Weights of a small transformer language model: width 128.
Each number is 128 + 32 x the weight over its row's rms, rounded and kept within 0 to 255. Layers, rows and columns count from 0. Numbers have three digits each. The size before them is the row's rms in percent of the matrix's.

# layer 2 attention output (transposed), 128x128, rms 0.0695, rows 61-103, columns 64-127
085:102111141086195152148070148120115157075104112128101121112101131125078117165154135076111061156083131095162131109131115090144153164099164123142180090131163149158182111158107140118129037104144120
084:144133122107093109100090194152144073103093128168148155162142201169117118141155096154078145077159111137118088077138082115135106095115121155151120132116155157105162120143071149141091077118126164
089:145125120165119113184116171145147134138138134062071105158170110170202158189165163157163114170161120124075119135140150098118100168153144179133142108105148130121168163115150139132129077123121071
118:068107138111147138078109074131170133187098203094087152139055136081140119120105102133169134167137113084147160191115129159136121115071111139167131122138108141114115105117133166129108093086110149
109:121129165157134093168091117159146151155124197170192157156195152104156140104174131131088132134118166157162108162145111124108155185116086051157134114166185172046133155172096104072085140066085153
114:180165126110138140135099165173089181097132168113134069153054189123093147184106111134156159140075156125147161147160085177158132049115130108086183149112106165138092101150158183155152151126167119
108:131125126075088134173060160103093104104116157086176162191113144054139172112122133109129175138168171129086089139147193151140095119127137143096077191140136119154097107087131147103138110196184172
116:104117131114121114126113098095148166182096115186116092133068125149146096171112137146088174199145130176129201103161130091072122119173153115040077097118139090053133096113106156107137117172094167
131:128098177163088136145096117131155120146138146100105140090150133187141154147082125142118133160160206189071095121162145149132090125165083121136144125114154181121072133152109111133090107120071206
119:168112149128073088102115111139134128159135140106170112103093127063187106106136176156136164103089132152144149157140130172076133103133116153106142191121165103184100087131141139167109169156117170
110:106071126076086121076129150141157115144170117106131158114149078161082153086159164116107154131116127143090157095116085165149113082141070118127083140155070119085145090138132135102144065146112188
115:113102136063107136140106207062090111115124153088104127112123097072152178131120103138119152139124165158121108165150141157087125131095103175096074203110068129131130133123101141157125072093092102
099:101125146138147112100127151157127148153148067114146137177060133118190216145115175099101078104123101131086179125131126198167138067112135175119125091124100161114120151118124103174175156143075149
126:128120138143091162125072134166129092109102129106106174112122136084126137114071098128048131145162108146148119168095091084153107164144166143162068132167114165169161127139109106135130170093109163
116:094080109160108085205110165158162166127125145050137084055158089109106098123084127150131150131136105177105122163068087064132115182138135162157171141132116138073094135059135149109079103115150134
104:066131106128078172118147158135096101118103133095164155159189145087127146164065104121178090178141063138109146143141177150142126158108183163112148175131129133130145153178128119089143167044110145
114:066155107169188109117147133140165140193055094118136136139113068106147140111101074152129139116112082107088175098128148147118130175154105165124113165150131110091116110108065107132109149136139191
104:132095100122115168131138124126115168135071159152155123106127122162129099081139109162089100164120131116138150156128153083142164122097128156150109145147069121150153164107121116115049140092120119
106:106129154184165068138085172141135176177198090118166119132127136111110137125147087162089064185094125132111167186108104122122131210077135176085144162147163127122162170161144154213105134075086147
103:178115134128186140091107096139159102090163137109120127186155097176098117144064138056142143150089115140083128145142093135162133195069140099097111137166098078181098120153147152115111160140107174
112:157163102129096171131117137043142096122117156062123112093094160085110146093086090100085141141132156129132186135056134122152092111105132145141087142179138130155160101136136113125164179064180114
106:113137138113115065162137155165162117128115153197093080091127115113187145117143083101121129108064117104077162153087124149075065121090093093156114136121143134084119118114098135135115120150178088
105:099141142092130116114077154116098115151144130132125115091121096155132156088156156093091154166116136121114119129099169065139087109146047108142096104139176126134097087121178102133133143079160169
112:112142090164094147127164143165145108147144074100159149143091132210133137083142172043143168115146094113177139138136062150147126159073091121148120110079142154089104079135157181141120061121124093
113:095142085093126107114109093111110088093156145159081126111185156072146056161144174161107115132177092123055097178144185193124171115140169116075133102121142095093144179121114102131162106100137103
110:153121184105158106117130105085072121195085118126107149098108090088130132115135141196066167149146071145067109106115118106159105146150162107090098048104130143144106095135121069173127085172068070
113:174095123193096142124125127132067132120079154119067123114136155121127070069150187126102206037125121114122058118118140128093149154152097162140113141143106165111146136098123126123097086112092190
114:144130114112111127121145132182077106121145084158142070077119168088093102126105134139068095166124155135154105167142155088159093091142132154059118130132172093102170104180150090173128119094137121
119:161105105126115124143105054146133117118088131137116173101064088048146087135126107144119179191073113120135143151083123188064084086167153070058170118168075138125083130137164136155166111153147130
113:166177120191108122114136155174132178121183097137071141150183128160107132090123104200125135140106125110156158116114134144105112185131137141135143122106158153106088185084129122130139134066159117
110:074141116129121123145172109079170128066123159134113150122149180097140190083150153146105162152101136123110107116115140126181132137113142078098103170146094122051125172104151126096116125122145215
106:144104090142159169165148104105159111105132180121168134143068100174133081161181100131181097144128156077174105118111155125062127090145078120125136120125086143147126161161181098091095196107116125
108:162106151118146119139118131083136138162138137100118130152121101183097087103139150075104098144086126062170160121112168106126105131083184164127127149142097141119133151122061119119111129123044122
110:163096156121143082103105127159167115119147116132126173111173136110128123179112114141116133119133125097187170127116139153150161181107123133113046143066174102075158114159125115076151142182167120
106:163166168059169135121151171164106147147103187103109090125156116153113109172078169123134114107149122193162139169122126124179132113110105134112101111157125191099146104141088116095128129128189107
119:055099141136131157180076094134133138092137117134143097123119133131127228100101190155071130151108124141132118083119118098123137158135099182102125102094152173166114103134152084173137172136090099
112:140116146122138136128120170113116087169065111100121121129136057060130109142111124120131131201107098171071130168155154155065166062111107142158177192129148122153097156138096113197152108123057168
097:142149084125095154096154143119142106125124173091064162178086109141078076085122078077071099154079169111111079137111127104105130119128120132153058166138124178084197139181151158130109072141113128
099:127146154149114129082089067203115139141113095122196106177139149094178161105197106117120180104134149129132161127112096132083146169146125073096087123156122121156079148113134118149124160193115133
106:141070167049123089189141168139108117110167116078112135175107042118095103130117114177075068136092074195126116141181099105106096132100107115177133173131111074072109084114165139096138037129137147
114:118130137190093121100108145089122135118136116139118067131116067200112124075169070117141185120138147197120141064146083132140089111115125090092153132089115083128143190094131130148164141111113164
114:118114149099082151211099119086086123143136122173156150118115106103118142101139126088140101118136103154174108139171177122115072105112098151118147132153109116116133097130080157170179125085098132
103:116177118133077135106130168140086114136110167147103158162123127131177150208104151181166088055106148134152121147114166087123158101120160165131110131102197075166151153064109140153134148053094144
# layer 2 attention value, 128x128, rms 0.0556, rows 62-104, columns 64-127
088:150139155200120145126145134138102194185119149137129086143135121072151149079122131073179151131122136079173129157057088107136128198165172063079112096130168108122094111118129152097145121177123133
091:146098117111068137116100098143144113108076160128120203097102100110133067098140098151151140145092087164177121131077131181100160111132132067073125139137071144092092108129148161160117106130189122
110:175092164104135125202121070216062142054100136108165107064135147099115161138152119138144150071123133131094116105123160149127109090124116114093163114100108161179119089062110120158135130176149150
098:203149146108208175105147106152139095129133133115050145131073095126183145141128083090139098129146144126137198099108157114106091111135109123170147160108123121153078114124142143079098088142107105
103:078077048165119157134139085145155115110151143105152145141179135102187152115125156110097111071125118180199067134110175097179178119185080080127148122071138182102191125174114172180061153190116116
107:117128118168134137101178091107162114101116113149122190098144167147135097113079141139174130158070135143130097097124096145159168149171093087101119158147173077077164154198139140137113135080089107
113:182160130145146127083108151139085117059075146102210139103149089145156159161118160089195122145127161088069107169118148118141130148125127173142123115156138113194125119153128186121092105122145098
108:138190122059096175103175077154101150115157088114117142217111029131171162113144148103149104098146142132106133138075087131151173130105152123162134143114159139180113125120126159145150105084159116
106:114198153127139117140143148129133139140122148143106145192168107135200129092170139138126163131131166123123105155163131063138145160122175118163113132118103154091183134118174179086210112097073093
095:193145184122086123174119083152098144112116164165120122129108166103161072063158119122138113127087131125106111085155165099117150193128161180152113118164158133159131186093134128143167091068136138
114:155138136130139150114110089128103161124192094134157130145124114132158115084099130145156130092176136107082118089090151108212093171123047130044133109103137116144169149145156101103110123068103121
108:154106116149101141160156073120129114131106097143116086092117145085084093080128072121199108129152145095126080096087112089102147204094142090163139123124159096092188106140168164145101150103204174
116:178173099111163108153122110120125154173146117093146169095161148128114104160149136163182105158098124127143111148188138170106128100080099083114152180136067125161082124133120158104098145138230137
113:092173197154120083091120146159120096062137077145101157188142139176121115153087058109128101140125158166134134138154183150126178091146060151118103116066123082183107118105092153183151171151112144
101:149116151129119053169145147094165158150138177134111126111150102056136085095124149170124128034122176126171113116145111132174117109113118048146068054174097149141077171100101130168144134130135137
103:106151150115150091114123098083099152085147090154106135120123163152082123159120139112149129169194075076075123126106106137154124102144131151120139040151109112136106112140104131129121107159165111
097:150161145131086102125051149091110135125148165131141180128128109087098176166163142125081175104069142161097140109113136135114050180140103072064112111129135135106099199135076140134081127104123120
093:177159139081135132135089094112054157150135103112110135142087127117163042106184110117144151065209108134104082083121117110121091142134097121106126059148097116103134119062065168126087203108118148
098:127151176109097208133100143136119214121143147100084073104115130081188115130118145145104147125115118139137150153121124174112131093122145142166114135127088150122158136133086159156109144050129089
107:087086136126166123170106108123093077156082093117133171165106107132108121079109103183158103097141068141130086167118146117137129157070079149178090080066035146136156137133119093116086118172120156
104:111149165118148175097120100058177122166107105091116119122130113105116139129103129105133104135144154058109107144117135124150147158121095102154160090102175081165142078085093098075129131152087150
099:079070142085126176080163112117149126108067148129129146090131124147159090101092163145094126067136133132121098176154129171155144223107141166131179127128111139110155118102086145119149131123158094
107:110099099069148180187169115146109171168108156161115094108103158100099113144138139174090094102102189103124060063099117128074133089133165134121195157126153098120119118151086099145092092087125135
104:139165193108123091169084142166140135130075127098150167103135133090091148103129120161161159113110090123083158136112094094172179131141113111126151174113152172098111075158102151095120121107117056
096:100186137137144107165112160127137173097102190137155122095129182116105208132141122164113064101155216094090140113154147171158158149105087144106175095165111140077183130121135125097132144027147173
103:107152151077174100061071162167163125133129159093168170148102114137151106143101095099109130193120112137117169076143088114156147154124151144130125144107106121094062168123178069125088091105126131
093:102119120131109141171171152108152130163098150172158199121131137190186145105118094117120126097167104183128155109142112118061145116131115132102150148149152112110106120161112164109118156108137135
110:104174103160150137143162125126179117073099183080145155117194215210120137129168101112175095098106082097188134109131118094155134164153145121130099128075141157149141084138130164093159175140097107
107:107063125104149121139149135105124115168157095103034123164123156124093095145195129105083082083158072122120129134163147148165141154113164168070132151142130165125155159078120178136111121167055137
096:064177184154106143102093102167120110138162118140110129144158145150124139133095051149125094099139105091133116162097147151073156164153122120171090103177125136138152107219112195151033115053106104
108:136124075131136149145131154170113134114098080170145159113172102152103115126123165057158140150130103143080101104093080176151109139130097128133154119110145131127066143172139151105133085111145082
098:089168113095129105067134161133112141152108186147087137169083128110186135089142107206054137106144158199092140163130157125116135183088122122112115192081176136154145155111182083147134154137160112
107:073127134135188086132138193077171140110130105216155100110097142118070153109091105128151130160202112116142087124165106128140149127116100111092138156114126124165088117092065120141104080144071118
104:167068127128122139160116081101137116081155148045135144093085098091088148110120086101121127115163139136090166104154112131161199105147099138093184147063106156168153192122137166138106092113146163
109:142160124118144134111104188131159047157124123113119087088129147126083108091141086127141136041178131122147134163216172131152087121087094150148074108142095097088134119076115098106138110099155181
104:143131190159107135105104121076081141106115152160118128118101092171139102131179176108159140048147116111148112091117059124133142162149151076171059094095124157104117123149143109068145185161194104
095:090111166133173103157128177171101135124125109140121145062112138162161129148142138172137135081173118149146143157086211144145089126138150166102104145134144161182063157124158034075114193079139184
103:083108134102105173136173212117097138105157167107056156104135114143127126119083149087131116145126118172177109143135129069133092118126141125191203075121106127091162117134146104158080114077095053
104:101154162142122124090114080132074121104116086154139147094149131161119064140144082126146129135131169089167124091094120172127147163141120140089099164109107167201138106077119181141105151062145114
104:170157154173156154120092106157110146129145103164058110110137172082137131142118106066047067145156141145157112176124151145112152129156112155114084116134135138161103103103094048136107116192103091
105:159172114128167120118157093156080099134124135051152075125123154080136110119115116145156179175122115124182134100142106118178162227158086127131098207117130098119087097143130118078149116143133102
109:133148156114161072176164121128149109119139068145143112095136141071059121103150142099156096108141159150178130119091133145173110136091128146123179193140124103056106087123157145091153141178133167
103:125174160084139142156157124069113110113116076142130068089080122020161139115168148118145124154122108131092092121180115132087151147149157128149115127141086121152119117108173135131134144107145147
# layer 2 attention query, 128x128, rms 0.0564, rows 64-127, columns 64-127
091:136157111107147107092106109115205123179029143140140117069094136133137115150122093167146176165111112160106131139125156125126097152112161092048115126107106119152147179106096149060094113079012085
088:073148088160152167202129161096091183086203134137146102091132167089104133101193123141103094145126148075129201147154114141067167075147161110152132116153159163105163129131112140139143130105112141
097:119158138127137143190145076073146153159110064100118178147168136071146164195100139114172177141145154169100134161124173110163062122142060170160111148091086150202092177105111088133152119161134179
099:114190117104080135109105120131182083162083159148151059123103106108096109127058135152113134128135124138122101109176109096117182180140177115100063098197117103119057154119077113108123142080107150
090:194125174201127134152179179106129166102167097092120092159117121171166176173097127106127124141118116107089115151099127124123137168156145089163131145090118106121103133086200166166139111131115104
101:115107162185102176168137114142145127098109205094096179118156177105184146095073076144090050161126135063095121134088137113098178134133124122162166096132152081073145105168091120089094110120145151
091:092136135104109132165096184102100084121124131215091133126100156168165153130117167106117081109101173122130137124089109121116157141141150103137176156121120072166053182142102121155060126182186157
100:147146147126130172115064135132138110126166166087099093098149173111108158149110134112135100122201112131117150093106124125140180120081152185139129117101128123159208146108086129102136116102179064
107:124146160149127089127158158137162143140052166189163130135104147096192073117174113120100132075185131143130090132114079142141126124141108064071115187093143142103125195078049119136133120167099169
115:098162052118156146155118158152133108104124133169134147094055177166138139150178196196109132155114074166070153100098091112106151090099202104138185166111154151187094129143110097181113151170095115
091:176124138201099112172216148120128123143162190130088120176068119138149095083066133119106171081159146138105154091154120162127178076112077113178111117111123131103073100123171070145101117101207125
098:158102132111039153133178106092127158078134212156144107130186182130130108074123125094088182130111168078082159151115172125096150127126187102088131156089082118093087110084191107151087122104182153
089:155090105131184137140176126113158157112089052170178143107123081103176120087160091125075149159121167115101142162090130094167125126060135124153155110206107087136140105114082198167110135137124075
096:140081133102122178098062146082152106127148169107171125135145146109144102072186159151048166163122185137029079121161131159082092141123119113122126121127115122130154119146105125073111158115107163
096:141097138099155128141179165151129149153108113134137169149092156169202135142135075098186098103179143119169180161123143132111098145150177150158113107132143049083121099128160179115133122154099147
106:173137129181093140085099131081044083102128122129098151148109135138123101094140116091112157071127147083136131124135158138117100130120127084123094061093140122159129079177150147119132100130107123
089:141128087164160087059113140162180151158089098138117132134138077161150103042188120119128156138074145114147155087100137132172139139115090126109091200148157113173157138113089157160198098131163171
103:147134109064115162107111129138127112095159108175057126132128167112169093090133066123181171108167114134101154135092082136136132118110152138158129180124188137184183116087161065060101144077196171
095:112092154121108151122128093130111123118146136211160087092124108134121155151127100171136094101153097132136085102100113147164186147124157119159127140120136168107179164152119181191130057134122123
107:088133138126121090103119117153145116161172088102055112124175117093136197100129099099069123115170130143143141150085144113162196082067148123100113116148121078084139183135151165092160115137179177
111:152164147053154113127103081144108129149060118163106149145112150120033198152143117179121156148128132188112101130151148086113106084138125171152120100096112130101072127110132111156127110157122184
094:089222184146119122128101146108165135123126088172104119114102149117086107093093133130119089157129166199085115203134117126131111115118117168138130154168183081139191153065143119108171101123126082
105:161136101141160165125141121073104179154120164142123136171128128122141151175066134087057104099080137159146157128104103182135083084090116124077064137100139128120117101122144073179092147133153141
097:152113129075136091137165117094084090118135100133085143099077088160186111051137135110092151166142159099094118120092104067138163069112153134154153169116127052082108156127128150088153091156128163
101:061171086141159121109100110150149079111140098188137134135112164112185067108151111135081173149072166138115070105100106192135151134113157116160084067100129085061120068100101121155092202124173081
102:124174144142118122107135164154073117148113085201125111099166148062129105139172115099102179130171116093099118093090098104184136147141098112144112133199130118143073123106133117108126129104207100
104:132152116137189171162114111099089152099144123129160137104162107110131205107134093054107135085146181130116162146076122131143081193126084158049170122150109142155124149098137101122147101085162139
107:179147117081113140144170124163136150072151129113055121080134189122143088104156088122199147076155176113095180101117081123123130112076161097113088121102133096092078142168097071153117167120134126
105:075130134108151125125083141185075165136112093122113136110156116155126133151126112133195182160071126132140178138127176140041192140165080055120071110087198153159093162108109182116125118181150144
114:174132112156156136152081113130197055067124139104140058180186127131102162154077127144188090112126169128097118070143126109124115119143174160175115140181122121122158103153131174146118122122141118
109:149145108129172130092142125119061097111194185146143123134162137125126132079103142145148161143164160108147156134132129205072116127136148142098114191091198124086137152112138083181101112154117173
103:092145172161118042053123120085149168091160182147145131148081118143092124067127127058089157115119145115071081149117130109109149127124168095125150083101046086111141133158132194082059159163078127
096:099122138171125145131139097138076129107143124154127137135143206114093147122114064166097086089098158116108151160082131144135078156148111154115134130144190103120125140124112125085100099117185067
099:172084132189109134170174137135125199114142135065139176178147198125172114099134095151197180134057063126091062113183102124069150140094132182180141146115148157087151096159162132100133110123101134
096:128134175222146142145146104184182090121118120145127126103121080128150142057098066080147186114109120093153090061126148110150126137076100125111153180115135129118061127160136114117100181151094175
097:172176136150096082097155152088158131114100092059068180123115167145121128123144136224087117132139126123090102100160079093119128166151182110162091114171173116097099080089161138157101115158126141
106:107138103131120154123074131118190171154168153105131170110114084061166111130136154131121136143089126140098115140093095129139143059122140146185113148164107135139115212124103104127096108107091175
099:129153200177137154123111144153176117119161108093128168085133075145133116125124137088120158183105111110075140145144088160159135070080142124187135194094149130149118133033154148119105123138130143
095:033124163132110121146137064129154065126174169126079174138140185150126162129168164162095106113084119123124124125149178164144118097075139090120144141156115156188142122077117093088082118108087172
093:187130197108158166093127159187179171134086162146105102102137186161147101116108120152117208133122124131087120109123145153071113142109097124130172155096142177143161168144111128136101169168084079
092:084163099113160095120196172147110100115111090201103171118099152132111081177148115145116177153156093098114112154054112105100108134068147097123094055076087100160134067122100140115145141171066122
102:130144171075074103148136098142096188130153097135095103077146166160089165148180152084123147128154071109164165087144152153088110115146159107142137075139177143087124126169131103175082094163109077
095:136196154185140103072184117150123142123144112138126143137137193122155082148147068073183122142130123066063135112172129182155107081103119164133127143055147192132158170121129109104123144148060147
116:140148088087113101100114095167120145093080154130118145069160130086118092146135069118146093152115145166038158149118103109101163113079096063138130124083121142139130142156107167085112099133094079
103:171131158052119134155090159097114102175155167158130165087171118113148082108083144170149069106142062135095104086158057105084094124131099074159171130118141143130167133139153115121100103171156128
104:104141129095183112074098139156121095112139172095062133123074109123091136197109122149089101094095128183167103120068156133095138149161113115158104077127101098141103123075111107113125120094163068
110:127068132157119115101129147143131112103176094156093101108142144136135112094140107108105109104096088130081156097171117141150114194093133131136154131123117131200119083126110099156134150111109212
105:169160070133100134160103164068052133166146162082156086112101117105133122069075133173137072141113167140114186128134114155119100140152161081110172060204107098114139130120112175149090118126142184
103:112103140104125134095121125134089138166123092114123038110099179123053145124117190087107082106145121116145135155171131124150107091141156147137153115115064150058122068047146139145100152110154124
102:114161138172107142156115081086149151090140168092126146111159166098076100178138111163122162108111144188130158096107109129117121183147112149104102128163121111158094148127143187087143097156114083
092:161095154121084127179112067130122134151116123171122123143160168173093161046117134153086187111169168131127118167153124157166100121166112112096111103160154132127157128114066132105134150105179125
105:147144115151082138129161117080150038102070176115134146102183140109150110129126100086082146104167189104073188075143103111089157076156120116150115110105115108100102123109137098126143192137139130
109:183112127154148130124104110167152160166193158083167043121132131170098118088076142110102151162147132120140161175079140146084140104155146119146047161140086121130119077145124155132112111159171119
096:086152178164103077122154188210200103116097145137159157132113115152166112151053153184193154142148097178054103104148076115171126185169172132124138149100129134140113136167126094105137103071120129
094:132110117176103114157157130086126118130149106073139080128149106128084148145120206140138147102147159134116157152089121092116136116119104131135086105077120147117150089104062227178084121071133130
108:171139182099124149171172162158179091081122102093091128112106210113152127144134135107150102154141214131121109125132109155099105096156144115151137168125111113152116092149117157143148110195065110
104:122093087084130095151136143156153144135146058154178140165116153161122120159111093165129114127153114137106112068072121130154134088159126082111197097132106136097102139182131087073142071145102145
105:130103125161115156194119169142088172137178115114167160160111114158129178087080079147134072115110054170123118142189119144104106107159047129164136135127147094103072109142116158160172155109174079
100:109127147127149165066171164106182100140122152137132124151067143133083123129099029136169121109109162159133075112107153131139181140090071103107158165164156147128125187109133115142142177092120117
096:126134114109122182126202087117160105155119171173148174134101127174124136136138144117137088111152083085172137146150145146115103140079197157147152139178197101120096070115181131122118210102155135
106:118105125120111110135163113139183147102173124124136055077140169131120126192167140160122105126109094115131155141165105170082144171167128161156140141144145081113100152114108140056140151127133117
098:109154147145128189078129132115130145132145116085092110191109137101157136093138116150142145091088141141127137123064175117178172148120161140121185171116121167168098064146144102155072109086089118
101:079115127124130084132171062063156152085089088133151144110127093170144166106103133093123125119089202111127101123112123141132093120162099167130115129094133081190112171087119171132131143128166159
102:156160112147134052178119154140142149129135162125083043130093123138128072103140117088130117120098076115122146067064153111183142122189094233103126188121125081204145145091137124104107114103127140
# layer 2 attention key, 128x128, rms 0.0563, rows 64-127, columns 64-127
111:091157155115075122130122167166171109075101120083131149099142103141123123085105160080132147104124115164139115132140133103144132168103161064116110157103089129200140171118109094131090212071167189
104:124159066121142157147064147125071103118142201138093155152138116081168130146092162073115112061075130137096112112110177150114107134136089134141174148111087134120162112161103125097169153177133090
100:149125095083148159111069109145111130095109094098134137108111154146117149171123172149113151059101148154143122124103114167177105109122188191155100121124110092101155116119165133119134065170141134
098:167157094111145157143111108162167178132188115037177134082113148153085147148153132114163025129153129120091148157121153103121070094108135178142154110154134113194128115147069137134087163124144112
101:086096126135123070093151157126069112139114177092097121165140086157125153173142152089111131143101071105089076118136121145175132151096142130104145144096130140142144131151126171116121173146131083
096:123146065102107164105157126136139101141170097118124076173115216134052129093119133131089134151143156122169129181141118157188081153133101140124090108171077117158097140124146120133167151151096166
094:130149130113125079118073116131115174155109134134157180152194120113101126147116053118158161183115074159173109089148086186118102113162123139161166108117117147166088095122156123136122140097072179
100:130102137077124174104139159140132132145144077172125146192078124084084036219132141146129166118095095158093084061141132104130128143102127094137135134127120097146190124121142100104103123085149130
105:103137083116098105116120196145148120148125162121168223096098192138164127175146081164166112134086112113117158134155072091118119076088046185159153119182148175140148161179113131157163091140064098
110:118044150159157118112153156148124177115086089123098146162165131065091106131117147158183129152095074100137163098070120126171116155111095115149137149124097140159115139135105123114135136165107164
086:128093055034132127137136048164220102119134159129159139139079127133109151104110162118131132112113137103102144121158101190191129153130181110098161113106190150145121093134074108079099103135085105
094:140148118114065079118151144129104201114108089141068141173082096149125144171070104098099159184123140120131108148096115114126082156115139138191112115196110099122123052148131151148179098149093143
098:121111118115099139156090137157183118172149168127127141120118163145124139121092153179155091094093120170131097152104137124099151073133101128202097140081067147101146130167128135132169080156156175
101:139211145119105082131118120138175152160108102119081079147163173103154141168166175090151133060209085117115146157123113136138194165086154209162144130120147168097148113121127119154185077177120132
089:100118150142153125123079084158104156177117118107133139157155096101154145065126119104142158122163158101138098177154120139097060093098172123136129137114102135092203142136166140116143174162133172
100:107096130120071092079107085120075158165160159101056067127149085121180138158158150094146142088151156097109101065133154106129049103152102142112146105104160151109134147129098107150108114137132144
089:100089112138163157121136144112105133199162105168114135102123171106150121142167094091143157112128104134100189083121155068133133079127076152099132125139110097139176142116171159166135124149092197
107:171120054081167136176155093152146215100171109181092105147117165125140063101111124149109195124077173096132143109141148129127098069114130157149161131116111180115128125145151141114162136104091179
094:142136111190145069146132186071097135108163115079088148107127081107142163090117114137113139106114071134091093180126145121128114124087098130189094146201093106115148093130149151140108151096085107
105:106109117141100164236168179140128147081176119124149104086131130151123106120092119073132127111151172146134175148140107125091093110138080101166100164092119095123162083120148171111090107143127177
102:153146078099142054155143179131156107119065114118170170096125096104138159120174162139104122077111158168116093101123125149076098137138154162134168105163141133111053112161141137153109132102116078
091:175089141116149153162174124157194101079153091128153131138127168153105184169125135124127144134132132071110122149174155123127115146185179077156135176096068115104095117085110121113154156135169162
107:134093140127131126112230126192117099166080137140113147114069132157141144092185140069110118112155141128187131070145213150089093118139144142090142111175121113156104113121130135175080154139136146
099:121148061078135122103051152102123048167117153177184117155130102082169081095126152114090154112110148059161102091171068141131136139126126168148088156099149068126094144168110165110161110138154072
103:152105081104126130131186150095098177164135150151163139136162134132145174200142121129124099117130150127190154139101130167131128076119157135096138105136123102103123156094131102143149164151162184
101:137123089118086148143160119076145136164088136141116166123177164161155052193140127122155081085074131135106107168114165101101137169166135134152126118100109180134125115161092163123184154063176128
095:091106120124100123127117155138134090145173108146038127142174137123141106142130048170094106080130140115128131120070130197119167164178107154138108145090070138119166155133093130127135117122181057
107:156133112109124075101115131115097116207114137135194088182125157089179072115110101140073170144127129127105176109117105110063043091197137124132141092105123159101125089152171063158113128141156122
110:162078110093183107166100139124078073086066145097134114130170153162143127170168185134099082129078099117152167136083110121135079122145058157109203086190140104133089115111093093089110136108188199
118:149148115151121177147107165110147164151169128145098101163069106077083128128158168173127204139086089120110115078125123180151133119112143076108094063129133138136175102148119170160129118118066112
106:151102119195051089147146150142169152105134102144115153088084131122119112164128102119170134123184125065163147145094120101167122158098119130095105155138190184083174104210118055107101127155138141
106:118150108083106116115114099123097117123179091124127119106106133139158164166097093079104132128133121151177148151099064166108122128076113131166172125119166191133097117079111201087135102172119137
093:129124127122160126120200105164178142114100104060089120132091155130041131148161126133163105113194107137119055169145106078094186141090163137160081061167119131161097134100146203117110158113090148
101:071166087176149184127094156116162073131111144192132101126092174103112142176114132144107149099132163113150173143129059172158120096085112146109125112133128152081102171122146136125103068138123198
098:109152090116119132151113054072136163195131091127159153075122129087114121175117137176158132087142082139028090146138114100131114120144101086105171134156105144132061162178144106069146155157158073
091:113106127197110170102134139080142119142076103116145099133095124102116158168076113110128152166154179157136122168135096110147129113139087142129101133150089170139110135126105095215144150090148196
100:096102164180111089173143142120090186160129086130101136174126154117153128153124137165225163125104125125131129086118136144120112237079106124114202133124158128113138073137145122124163118119170140
103:101145154186109092118151071104161136116150102125125123102134146149122179158127105153150078171086117124093151142172153122146119198095168109064155150112156097109134143130100121101097089093185114
087:116213094144162136137132139122110150052227109194170193106101145108087164097118146133147135079084083162161163079101115121118172177134115119162154107171140079135118099152122139109143104138085160
100:196129172103068127088136147099154102119140106110130096151117137165151120160128086160128146099071123082105140156120116087136105139139112089155163072194171163158133159112123110109153135090186130
098:061146086118150133079128069177178153150128178172130155117125150109129142095084082141112073090142129104157119111114100046133111104118135123107125127091150160063136134122148101108146183155161145
109:180084170208222098181132123134144099170096124143128148109116122138082103174097142125074100131171124151175157129147124126113107120087118095111080121110159151103112124094108131111108132154089104
100:137104097130176096104111103107115105145169142105042153144137124125181181131128118144103145142135178095177182145106113135141103131162141128080155155141083185079190161104150101083111085100184084
119:115097048118125091056137182173121170087131106138189105168108134131115154136153120171072114119118121115121197143067216135094115126125159154118102146085134194116069156102146168162112129119166093
102:096157167202127096109163135128199044162148100099139154121101104129104128144120142092137140131123103115107141080159128125152143154119172148080078133166107180170171085124099132113137137055110146
098:162176021072169146124143135104138149112112136068177091075097107140161135097107139111126156182117192130141082151130136147180120132107138123099161103114124119178134105086134113136134168143059168
104:134106067154097109103109114146156107133163154124143141128097123149133124100145143083122161151099122141191137097135187076133120141052151111131161170110089086089084140111116160152177104155102136
098:099182106157096086175147162156123087148116093078121112174139110094056116112108105095143110105120110127146051125094098153109080133190153108195112145101097141169137085136089091158119068119152194
105:124122188084075154151150120096051090147129199119110156066094145105131134179126159160109135112082167148185098128133134146077133130117122072153071102113100172072129107157126169136124089182135170
097:173091080136093116123108139158142140131130105151171108161085093090103128179176090130074081146171115155081152199141151098147136162145131136174158136089175135096107119085104149176140058130149108
097:122154128088101082116174143074119179092139136133074145103183156144147112129096094100160101080183146176080141157105162130054167173133101100118088108157082148123149157147113124097127104106139142
104:178140075127120160157147146160150138091134091103105113136115075090141163175190111158120161121146088082170189104194135170116119193142129118123079089084141144114159117173133105107179131120099105
101:143208175058129157118095079171134138145176093134087142106126150095072131118111139037071111183096144145106160152140115106151102154055184121150086058136144092110151080170065124111121137157126107
096:129101141099186113082102155170155135125160112155149204184134130111172119123062149171091149153175178107106081113038112141200127126130159194158138157115090167118141181121111124107110158072149049
092:063128165101137158107134143164115108122136126136178119116104068133076103089116127133096105075190108185175098117092105115144112125135102110150078123184144125092062118157047124102159118189144107
109:162085133124080137103119141182136113142052160052129132160162141082151103105129096102129132134152089164096197100117164138100087107098168077118101095103123094140120118108081102154093150101163116
102:101122125148123085137133108148173145123078177120083143125107137103110116046161106145117093118113140138105106156111085128189155158137126145129170152100060156152148164115109157107082115154141145
101:138150136060118090136153124093182097074138165158150120123167037167108111111098174075152187184078109081079119124111146112120161102186138096145174129149113073121131112130101110132054183152089141
098:220085112095158114143162140137096120148131103105137136169171146163130137136163096121184117118139121141141066166132131144131147135157099144121216178073155143086140100131153202109083080082141158
091:162101133084147158113139147094102110130180106153103139107073128136168148110098146153209104176123151183160121108177133143116126135094142167170133142032119091126142157167087126117102109144133107
105:149138123179167144089079156160119168130139162108156141170110138145120185120046163142105058122195188114105140164149127116134163131143150170152185152122119121069095112148105091198174162090161192
101:116126128155133126125147135106102145143078085081083116155195128170163128094090152211162116200149050157138121153116156131145082147108143108099111200106126174061156129125116097106142078116143130
097:090201152110097060118121139156160106078128093101162101124155112112112223028135103130091099145086167134210132111149134077129120160163087138154096133098128097084068192142137100143112189149133143
105:106168137150155106064085165141113104120158107155134192155136133103150146106112148151115183133166147159105100154164156104151114213102112125093146089164166149155103138168112118106146163131114142